{"d_model": 128, "n_head": 6, "norm_eps": 1e-05, "init": "uniform", "init_std_o": 0.0, "init_std_up": 0.047, "optimizer": "ademamix", "lr": 0.00133, "steps": 4023}
Each number is 500 + 50 x the weight over its row's rms, rounded and kept within 0 to 999. Layers, rows and columns count from 0. Numbers have three digits each. The size before them is the row's rms in percent of the matrix's.

# layer 3 MLP up, 320x128, rms 0.111, rows 47-54, columns 0-127
105:415508530526391572498567501474487515477487516516468600538501506484504576464442560499447541574483492540481523484454427409529528517497449515494447532564420478551359508537485482529522512533502502555644392513555456433566563467593527627520558561544493450470469469433551490567528543439499507461488464387485442511512526592424452523432443433483488497520427497500493485515430430435488499539503
101:538558543477503480430575466542484467423531535516500391540540538591481544498640408504419410516525465488611564586533541471565533524542448496519547497490500611457525490485422525406534495520519561509408551418551514505491455508451522469480431474559522521479484481455399560466513546417472467545497550552467462569498573449445549421528492540568467495465549463450474445469450601520476520507423
103:488480485524400572468532425459601475432498495561429540494604485431472490406568514433575499554484389583522488514496493498509427466486503491487495496487409535448516520514523477516625486446453426463508557497508452481530477546512597541529401479439512540505435425474390584519498513515577523481554478532489505437388447492451445451512510494521549594600480492505523430426589512545484440512528
092:514478441563480553554479552501486571470504483516455577340464506504545527544464543562603436524423487512449605445568577515553489588522543394486505450545565513530466559434537530469517592520448582442552482514587505579545517525499469424451484534509556508460517505516504538397471513421524439463502475557534522502405522500483509538476384477566545508493559429531467460497522600585529503529466
094:509535486459485456504523450504526376591460485519508467471566487521501527529568427578511539404492588454464587536512537586440523513529537517636587511615500503602541443488577514468547493465513433434505490527445457520502499451560458460476466458452513569510538532418599462508403504556511448521446471543551516547526452480560506438490568492561480430460548481490519635494542443471600466467516
104:551509510441493592451517476460517500466552488534398507505427492443446495533529506516599471424509475509461418449402554560588481504394551594461635551510507516397535576491456402470484458414517434480500489425469520510473520580521495554467516446420541518509497451592477463453428541511490443471496532501466538469601388529539525579445507507500446528513510509599452465505489517505424548567472
098:541475466434526546446554476424569578566554530469564452549463465469490542448506584468570440562493464454430595570447503438514468456470487416431431464494399466522490565455510529531506555416490495424444458507480560437488461429473543509443444501490479450509507470385457491468476507446508564563471495537511393515522383539523532532526480473502485571513388639482541503457461442424442455473514
101:632467489611490434547465496503551508443481495431529412413421438588456529515495587563522486542504440503528450506551445510444527435454496476563440535520560494482591456503491617578512482425448448538423477497460489566503516416509375478527516462445534461530540532556488548508497477477520524491469457441489503476526433502558565441498419479543489466530558479334495549448550573485463534518547
# layer 3 MLP down (transposed), 320x128, rms 0.102, rows 47-53, columns 0-127
095:545507525563494466576518441417501587506497544481537404533554460422491571578447548473428503604532531547466541457505586496557399447520558506468488557484442504493494427545512532468509516466451482544561557473419485579499468433570441455503484483510652462439506527537541422521417585467515529484505526464516559597407520396546473535576476505464548588446456517556515542523475525523553520569471
098:566492602450432445488509439386471466457648470465550465486483507532559548514448482586465518414485458490487555503475478509455621533433494552541456478532535555485539476511536646394524374526512562495469530590486482492446474530571488495494502477529470494436475426520519457511509539532490448500402484533530484621552507476511447429616537494540481483486510531581592504476503505473493552548448
098:425462429424574511498458458540524503577500478427513491508548381587476589491522504460436559580493493527496565533542448449545468553514521543384529434471474411484501519460525506409493422474503461427450486539531511549458495512532615521556548419506474562548473496499463544519545565586526385526545503575546503507512568503439580443511454554448542550529516475430434552441509564431516519577415
092:458508556425513447506425601533515357505511613522557391472509576438532486508501563534483471513479527441519457471534457530499486531512433494549485483438536518432502555504428480482457451461576461531522524425487506572488483547468469433496542494534427518437469513425600463449462595510525467390522514526479487401591568580499466508568418530461560458502577421478465494481439493541409470419446
097:475467487531531537589440438561469433472436475488564430432559584425397525518598574523503460565450526478512628527460518476524544620474522455495534576471541544535446486506635399553447575476472483490542517511535537555551470454475509451514590469502537579503432491509493509526622461417510557518457514529647477509495588501467483478542462543475442495484480510474540500556478493526462532505539
101:619559465477471536534533498395492477583504529517612489421573412485552556505489533573580443463516567496525451466444558601435454484430568469469538511515500534435519495458519457523533548445468434463503446451410560491505571510462536513373437430506586502525487478514565428533427520541478489494454509513568526403550494505502440478460460573437526487543522503509545485510596550488458489562624
100:424468512509505560554564501447538505473558528468390520496499506598464524579423503513555578523574477509636525491370533437510479538539482512477506418496479495522549471492521466569400537436530526408560531497559519462425429562423479450494507467480550460480577555519397496500442495463593499415525445519577550495531555513495498469504468438549423416501440517449452469451489501556390461439468
# layer 3 MLP gate, 320x128, rms 0.115, rows 48-54, columns 0-127
102:507496570540537509476488517553519529561483474516507558410440500545516602495414511504542504446576406473513574584522417526511552484541514557554458546611485548526454465568473486414559536447436573432479470516516516549473454576515528500541516425504517419450437547547512453571455525523418391497457524470484491495566457492460459477556518587631504421516419496462492407518445519465526515367509
107:403486554411468403571545489480441516496468427567506470425400561509535586472430510508502460430493467530650477515515496517515504543545491450510491441528542497577611489506515539614473548583553560511526415474546537578527429416429469478507437564486434461517545523513541567497464560545408440497524539502463465542569609468568544514475463496454477471511467553494581536536467508447528538512464
095:430578501543577450478487530516560541443464432525443403503584480500505489461498472503497517524560494472597471621506543493483502451467482608521534515467460527480524449568584568477386613541603440402477394455426454494414562556557515528501526540512419508561530481479472468471513554439452458491449565503447450480520392480468513470462549582520590508512471529543521481462518481425438494438480
098:471508506518493534468595462545480502546542445462513442583454491464567560583495595435478505466547436487422495514446555503510491524500496555487444479485511467450469404516410543519453505454600568442475483435463530556473458488547575482441515464507468477528523626464478447494547510538509383462516370495528534515559496501570498574532516565471496554520451540390447496534627411435557468462389
105:460500489441483503438592600450567513471476471504464458531474502517501482587599473491572377396497510531508468462492540533559393478563562603516596482530504546467511516512434356541435429519512520524510500443473471538528427565505563516488435512478452448493504491468498540471452545513584449535497544461388519493563445507512508571430545487525488487582412546499450562399492474495425466516407
094:521530512529443420526486475502507484543471477542558476481447460548480382527452460612459497481535476438524485472607525620529454516531512534552460640474580547396452409473483441430416541552512507510497449413427494527495457479547510507505491544558534514466473521472599536504569527529424500501535555462470464489456482474476425436431573492499502508509502417530527563574416552505567386470603
108:373553497358513540452569537509473452422463434509509557580495531474512516450546420432460524461512485497535616527558492525519422506486570550496518436490521521543431518544466472471521510553522459524499560556515489502496497641541544511609566497651453457503453468449521455485439555566520450496505529487490490469445535494466567543470555566571532545627412515564502505443476495466547515476432